config = dict(
    vocab_size=858,
    activation='tanh_gelu',
    positions='learned',
    beta1=0.95,
    warmup_steps=200,
    schedule='wsd',
    batch_tokens=[32768, 65536, 98304],
    steps=2014,
    dataset='wikipedia_en',
)
Each number is 500 + 50 x the weight over its row's rms, rounded and kept within 0 to 999. Layers, rows and columns count from 0. Numbers have three digits each. The size before them is the row's rms in percent of the matrix's.

# layer 5 MLP down, 224x640, rms 0.0963, rows 25-75, columns 128-255
100:483437489451562375529465497442524511529556523512504478500452483582446517485519529475477424532542539530533417490475508468468539580515470521473393486510476536516500467515402523508574553456536531539543519523491421492520482543437499564497501555569453477619454604547592435497518389425467505673538566558556570527452405484524499546503531422484547538538457550532483491564490488508553525422588
098:490489461530493527436587504499447531521564494512486485386519409502473475544472504506551484536498494507426460459530514571472516583337518410481560595553455478519430541470409549498458526515551460386546551435530521501488548475407592443439561453491473557531461476540538382432525456570419426498501454486471536482541430464496573457486504480471485372473468489441571614509534468504543492514497
098:464524479476476567600503429482434504560563498539432537541441476475563523440429566496507529501533433508523431550538514515524472602542421489478409495410565559527558436507479531527561452439545502368493520511425537526502487449459491436516438560561330519557481595557530465497426547428481496515441488456525559506537536431530537455489502495534477492516519481488488479561518441460573551514622
101:544463384404530482521520537581519525477461529485551455530543490502457523533501554534391492478443430421485442522576544509513561427528474517481501551466551442560477507524487543549583498520535393535518473443535479459539557450559522514509503500489512455509464449491556465501422395513445505513561483491543548545575494565532397556493473588501594486573495408545484514555533509449497512522479
100:569487433467533515498528434461593492477499533500514544486558425407421536550561505440564461430494443529461430494486504567580471586525461531429460573535470517535509604431559482470517536542513438485509438495514452464508516397536469542441551512467590528469519523470510597540412580611595521479520569569507493496401501525469452511489484528452446539526486412451460553483453495451449596536521
100:576393570508588461499521498391431573479460554460512468465548655490486450445448442566545512524479578616544393457523468537600558431430500527531475497445570522547475565590574509446562499443461452498488510545546492542535400497549545530473485596466506437525469416500457487573513562457598447558499517516494523503534547456491505527421480475507479459528441469520486564486498502456579508458442
105:548558483464511485477455516480537496544467512495495481516497427502410537507437514510483500541481451487506531569561470485573415556524488507520513355425462498455525484583569485515483503508398503469488576488540425428471499457570470460466440571542510494555407478514437525491384477463446476513563508479492417548581358474534456567507404610493456470426479425510577496484468475491522546430468
098:435481466486498502534603538531520554456471531491486482402590545532359496512520519420522551440580502530542521599495546480499504443569497546383456505495518508517584427416493519492495419532505515493515480572475496499635461474537547542530511444483496552443591593424602514479566532410435504500501496495422631545475527505505567385546461526516481543479525547489573468411538502479520419553477
103:517486492364411476425469538459507416478394467464509537516556569419514511492483604532505526481521444496483466501473452442413462586469484542557535558422537504428488501447469471480467545450501547442526471509499483565406529355529460537432515539518521514505598470450464402471381579592510456536432475544501420473482483448498513561503423413532429524493517545489578512532443519523376478392426
099:467561420504493476629582541488425470474529475466409484561410568446513506525544538496512444514419573462477443520483500415441549461506488483559628523529405548453423527485453496437508517463526606542585537579500467583549456516479575537522483525531394509421485534497522617475527405377517538510484519486520580508510554526524475527415563500472516502459539474446559464499548545462483515525417
106:431530477539452377520492538431470542413499506526433577401564426467575523542431558559520478516551567660475422568487527429545581596355458599550527394508482459555598485537414467525467534449481441525529563456531608425514566547554561516495529506548447650466538539476585480475468530431497511527464451492427532545460526429495550453490552447576575482541467466490508477458491481424517540457556
096:518531532383528535490495539587509459463423458578536496530501547507535513433458351441518536459473551537423518489434361598399402431440563444479557449532438513474531513526507458580480456553535630513517473526492506494432459420580489547544498493509519465478498527522539461436512481431488493434396460550470537627596542487479522470478593551506533499625537550464413518507510514476489603590568
097:461580544420438488519473576466538519537469508493407495526542553521472458519533452531572495524451431476558512524467571468504504525368472567470463510452497516529565463587562593437406571564502498419448484452467404433453489557486477546437505438462550503572474497509518571470528497497474488609474463536469558517565497414528464516516462431449391514464499523448630547563540428459442476478503
100:517428559517467488570575509551496437543523416522411503636415550454525508428516517403563452619472498401528448609542426503441633479414539503470482537540361468492549557547472439442508567437452533432518575446497476520477495458449512493429523423532485469451417592545491499563516560497650546457504466528544562547555465503496482371459528494518529552480419440555537546572451460448455562501513
096:546418630420395567572496473488450449596377378539384444563488488450442508403499515495482527586412522401543498488549489473472536452495489470452571424420548434524521498487500501549484485479535436477556526510541461496534543518526524456478489571582506547353468495555530436485485496587491448491528512471490515493581491587562502500493524561434610551453446569482471515547502514431457477493472
097:461476511461476470485475427484492581525521554444435399478493499537535468487499542424497467483406499450458512530463513476533465503517510423449612489498493530467454525569488495496496546556516474520575483452483495586436499499482454559545460519531425505434581444489527467485391476463577471541550612514588468471546469419544439461492539543531573475571469591447450505435461506466506508475380
097:490425405517490569489516525425491490534538551594556470511422430533511521544479510405505594474546552560441498508461474431463517419465433475479488464504440475548463430490443389480570474455427467453506492538500477505468498525582492460502495407623513622477469499448517536535430545488497511459555394452459500423547506502463495452503503495558503489461437464475471481451596487507539628549626
101:524478605556478462493521489473520463472523503465533553409504562491418462520528476503496515560456489514535498527607486529481472546487456535514492499517593493493418445529437487506600524556565497429533474462527477473525384530549459518533529486513397504559476526489546545503440585548419562530512481443503422421541516491451441527501516376543495503479512484408473487553480515522503469486597
100:423516413405487550431526515408612434478488430514517453583504577475538517480414425498550513500477535637503463514510490498466435489457508397463481542451482467413536597541509584491536526486530503489601514517507448559419517412492377490592482531540480472507499586517428496521582454427543542550468507516515471543587563463577523516496498574547431480519442598577379522467492496577450567580501
097:442469456528501571482395562515581497489513543474460505507472448420448482525518427476521579523549459694471491494435476529416494490434565477460481525498462489488436430486562483425393505506443551424449408520508443511427576492560553569500536467502461530555597416498505513571523509491619526448554558441587606376510456561585467426495380548523564499478470548477574527544523452459532527510422
105:426524504522495444515420453474499496613461511403617566544639468467573543551499543511498488474547523521495524434550453556483403508498604520469479534523519514482510440443488555514516512419497481484416519574449351441546521396509461462543520522527475469522500404475432569462462507615478500468430458546478447524507510574559525551549472545410585409525545571407576407627478513426428434482463
104:483520504523467581502442465599520511484430515520500419414504543514468526469597441576488518498479540500468458474534481429424475515589515550482532556530474501504502575424463458533446426563482437544488453560428529448468492540458489473418526553372464484492442492409433538438480523509500508540541445532499460557560463475550522498538584490461510579569460447511500458482412512522585560536554
100:481482501468449389479533515416528436442571518474454575451559489450661473475586537570404557481466518537570436520423575419490487531460455539474484483591526488513474538538433467523541483553518545454476493492536510524460462451393526549544466563594431513488500528455523480505519481463498563445495467352582567628559583571473510505490536492547516421521543526487447528432528453546518560480531
103:456480480423508457517501488419558459600572494498465404605550559501480461526463440502515503455546469413419521550450546492415444562525506428624455578479393550492508457375395512511475498539428436490415590506498489549611409479490528481458508363608458537406553409489523571541525538545516557535515552531462462462492441464482512456494463500476513499492478407479414541513466514488417484409534
094:575513475514507509475542451471555463444531481497548509471483505522573505486493537457547459500443558381480522501505509430400513502546531517474515550493449429410572461442487532513549449451478535541517610484581444475448470447458352519529472537393432470529525520523466450508439518523470537501480502479494507515559439558482532525518538490467471499486609509442465509571485535394452577411471
103:484472494340379591526537480504440568429490481553511504445417531516582541512503591466445424500526516537463507513450512465600486408505502590589537542532517496509472497511513530518592577528495417506540597480511549539340512411570518381444438409532490499452390534514453515489461535591571543542548541381432539554516521543525434449556513509530487540583388562540441462523609528447548490474495
105:499489467511471542535435573451432436511444412557531442578454501536559528500494480604517503564496477488504440515481557623508553449493482475617526463492479423525449460527444498417503518543515593586456621494541520519410461499487534580417497495460423485484566497528567417503440533434547552482404473448459553481578550430544563509566571542492386508479479615523500502461522567446581579488479
097:444462520482490463499437518555560478478445430517447492457467514460425466572496538656467468462414477523482431442520456496456439488502589543523516473528520540516498458508563482551417481564512570459469517533524525516531445441502451523464529487482447464463609473451482500528538588531510590448470451555630481520616466479526440561568500456512532506494522541490547517425458509401622508474507
096:561541422467531456463472541536534438547486525480575508510451565495467402516466519477569499539543483510465402445616567537540544538497455513468516551340551532421533493525447513516488431548513479394551533503497482484593460514505504511585494555556535479473523505494473461547496576448390502512444507424431558471486463493562526435529512494496468477424474525443639501501365502507554502508524
104:442450454513474516550473556465514515508539479472499470489459524478443503470474524519544476421525527490500486414487552507553455395488500514501477458465425484504437555469491430540565446527595462530518455528588498606397422483504486555524590412502517555471527530485503560473518516436504551541410495478505477461440523427472541474587540509412466475423469558501416512508519547494456524549441
097:572526536499503633519443442514472465446483451558559460565413485423476525528496524492425406529474549596564601544537560539530570549530473483454499497540498523494495533415474547498527535432577451514457509397523502464529559475499523517452499527447481503471496610401438466512599556472526475457448550463561492563497506506421465494508544484573477628533502469433548381468578561444521492418440
099:490539416590473592537461520421445466514438463416353424482469456571604539429544493540444525498586517436511481540406509578494491521526563445533562488487490529448453521590477549432447455495520473514623493482579494549587546458491583491526498454422526501410476548496473487527538586561498501576469526543566512383492446403496504479563517528497460436483587528478531513487532490536540439545463
101:567388424536538474488487559517553445553470526511419497519407460555381602484490558453469488508492436420579469534474531455456553521465548402442559547421458457545438436475558367480589486498528420510493427481534438574440507528460470493532612415560569545574592479457527518473477482607488510556495495447457570428445570505464544469487535461499579492443580486575494558523504562445515520479485
099:485557516598477533513464442491447506448525566502512548456445547502466516563505497532514474486537457466424431510567377469643500541509560544549492461434520500550560604518522540492499391474508513478549575416526641517559539540527450503507423444632453517449574497424492537433449460518512474472459498456475587485537510404481558454488532509569509495503413477455627498523528527475450423462565
099:550527599442490447532575526536499459491439583547487508453434551467452531483486520379465403500493534504621473500575527499509568569419514512469491444519478515481511412585600517439443369506536394504557491515455478513526484554562578490479508511471515568483506535499485454498535390479577495648413484445487577479574495491572537560409466431501493468538507552477467435582442520520442524472488
099:570513499529586423465498530502480429471411534515502624461476516550490495530431548513516459444507448485446540507462469586493499532553504514525434405531517458484532391510508498572468543492515522498527555491414591549511522485469472516504477491574404529500494471564479430467524564386502508486542547479598532513429520547452574564452575510543435491589459423502538510502528553474487372491479
101:552520455530531484497572497431491476487512371504487471566611549551497521574524567487555478414522483527589537547590516496502581462527513491542401494550546592559532583431410546502531477498551412491476571448513496437495442460490566471510492447483475506433493480527521535472531499453554501548468463426503523467492547531483562523556538505535505528616514550505457478457568547519398439499463
101:531443462468534574594524545535520355477527462519470501480510459501449527541481473503449557507452488439483534481444526496468526464503415480570555560521488479466527575448503566393485542602561490565528464610505494544497624549543522583474534470496547479455458363471587524559525464504546528454518590502551526465514490534523464559510488463434407451507449545421487550522515521431479565471430
097:451518542412401448409484522491600462390504509568421473465447426388503477479396591596453582539530562522493496474419484446582545536451586558506478490515552506426554588575464477463526573482508570488476520620550520485449524594485458533453480571557529434451521558471526471552526526519506549519464466447477542419462431566543568470466494502524545528576567432552560571522496512565412422421565
098:480495613535428450584519361588536537549535512527500571485532481464508446528462566545478604479498460453502455555505430547482541564542480499462511437476517453521511458415477486479535470510409593551502502483505585489442512608608507536569423502611466366430589397513390493502410469545496458493436513526553450642482516540540500556428395417482576506503519433426595574472447424462541562504527
105:479381459585539577425500460469478410513476519458460437525533562531489455444563484508560421565509457433468484473555541453493552443452479487527526515498431513502514547504513519547459451537474472469403533508486495520515508543441436557517493522565552493508587487497506518447523481532530447510607520390503514466478517537442465467491469440422553583450509532480493571459545556500559563460446
104:571544586505463542438486532530559560541539575421464510461479546577560459567545585498546459483540409508453575356548564436527387518596501583509566401488485429458528472444424527607410478482562396445562497492540452473495464499488432516538505378499476520432507508540505527500433471486476434373462404488505506484436553486421550508557564478509517580506566548533415512539524480429492583483532
103:485520559371480428460423538440534400540479484474453502549499477455573517468453468550583409426428436407504511430508543497537418513467406588556553562456496429493478452444578493444501499504423470472453504481555543518441606483582427548482503452474549540538539544486589586574513468477526476545403487408544560454492540406581502390503549439506483470486471481467497565593489394485555511515514
096:497523505598506468531529517583488559582548480445537441537493466455579547443457454507539515373498498529529519548555412472547549417543403455441379474578493500519488540545529475534444547510516552527479568452546560502553490558499472480530576536588578499553490614506550522492449549530623558401603480377571543525463540514400557462504493551537533537504470569508517492478450493488534487562504
102:571432578534549595492462498519433484616474503471509450489450452484505562621409445502477577545526510603481535479473568529499520488592603441486489556552556547458512594447589447508587542528468550539442494479432530493509496518589513510482572527503391535472480540527491538489529437555458504443515519489402486516438594466509550529458448542468496578440471518415459488472512458498528446443527
100:569479493497550546471557474489549534486551490503444467502594551559479450512467550527502538541459560524419448568446502485544483446589464440437620496543497590520514516488456444578451510479597401517420444397422541489543484500570426500550530485506568446560513508569455538473402433505452507385489512501529485478570506475483472590525509457526551447494445407505614524557481438566541468495510
107:539528532464469550491509602427516537602552525549452614526456524567533548552403552522489402579539600502526462569472506513560596534462526583517498550533482531543447442564498473456413398436563540518553561481453446448517520524396548525437522526527491421379495485557415481514487506482516449450612445425495608585485467417476501519485486468507501445537473453450499476479448556422514531514521
101:479538477511488398557541429514526551518544515541430539467566418521441438487511506496457409500503448562571601557583456564561506438585510546557549609483525543540498507460435542453523511471504506447549403590557399555376598488513512480522487497470473539548452525446452532506511504408524451532397620416622485594426490475469452496448504479578595485545541408593479498577527603517478541622496
100:515483444445567565470541466473478483443491482449563376506612481569442462500481428439596504501560518514504492447463491555511482450443513425492520539448511524476365463478548407492539418540502508437503459426460526561422575512454484534467584391486531337530467418471492556471567536517521515466501475511498458511428566520559498429523513458489525495433469477483595538510517504491444575544474
103:480488459464612293443516505501527584440477438448486564531377514480436440475536514585457443558431494434400521490485482517510463474489504473508538415462512638556474520453430537455534488507502477525495496504526520567527534494561533469563452549467503492521497496560507348468466552600470555475516537524457437572590518495583496554478422568479475479385500479580554515559447480472535542514565
097:544481488481526482452496424517475505456603510489477470516531496496416475477467461519494453530531499554511439604414572464441468514536486468456475484478478415544473448478560509544467555590526463453565532544586449525464445542454472462536580515516504438418469480462472466506583526499493473445493502422456521485497555476560498483437536429530462561525432491517544556453566520458556479486387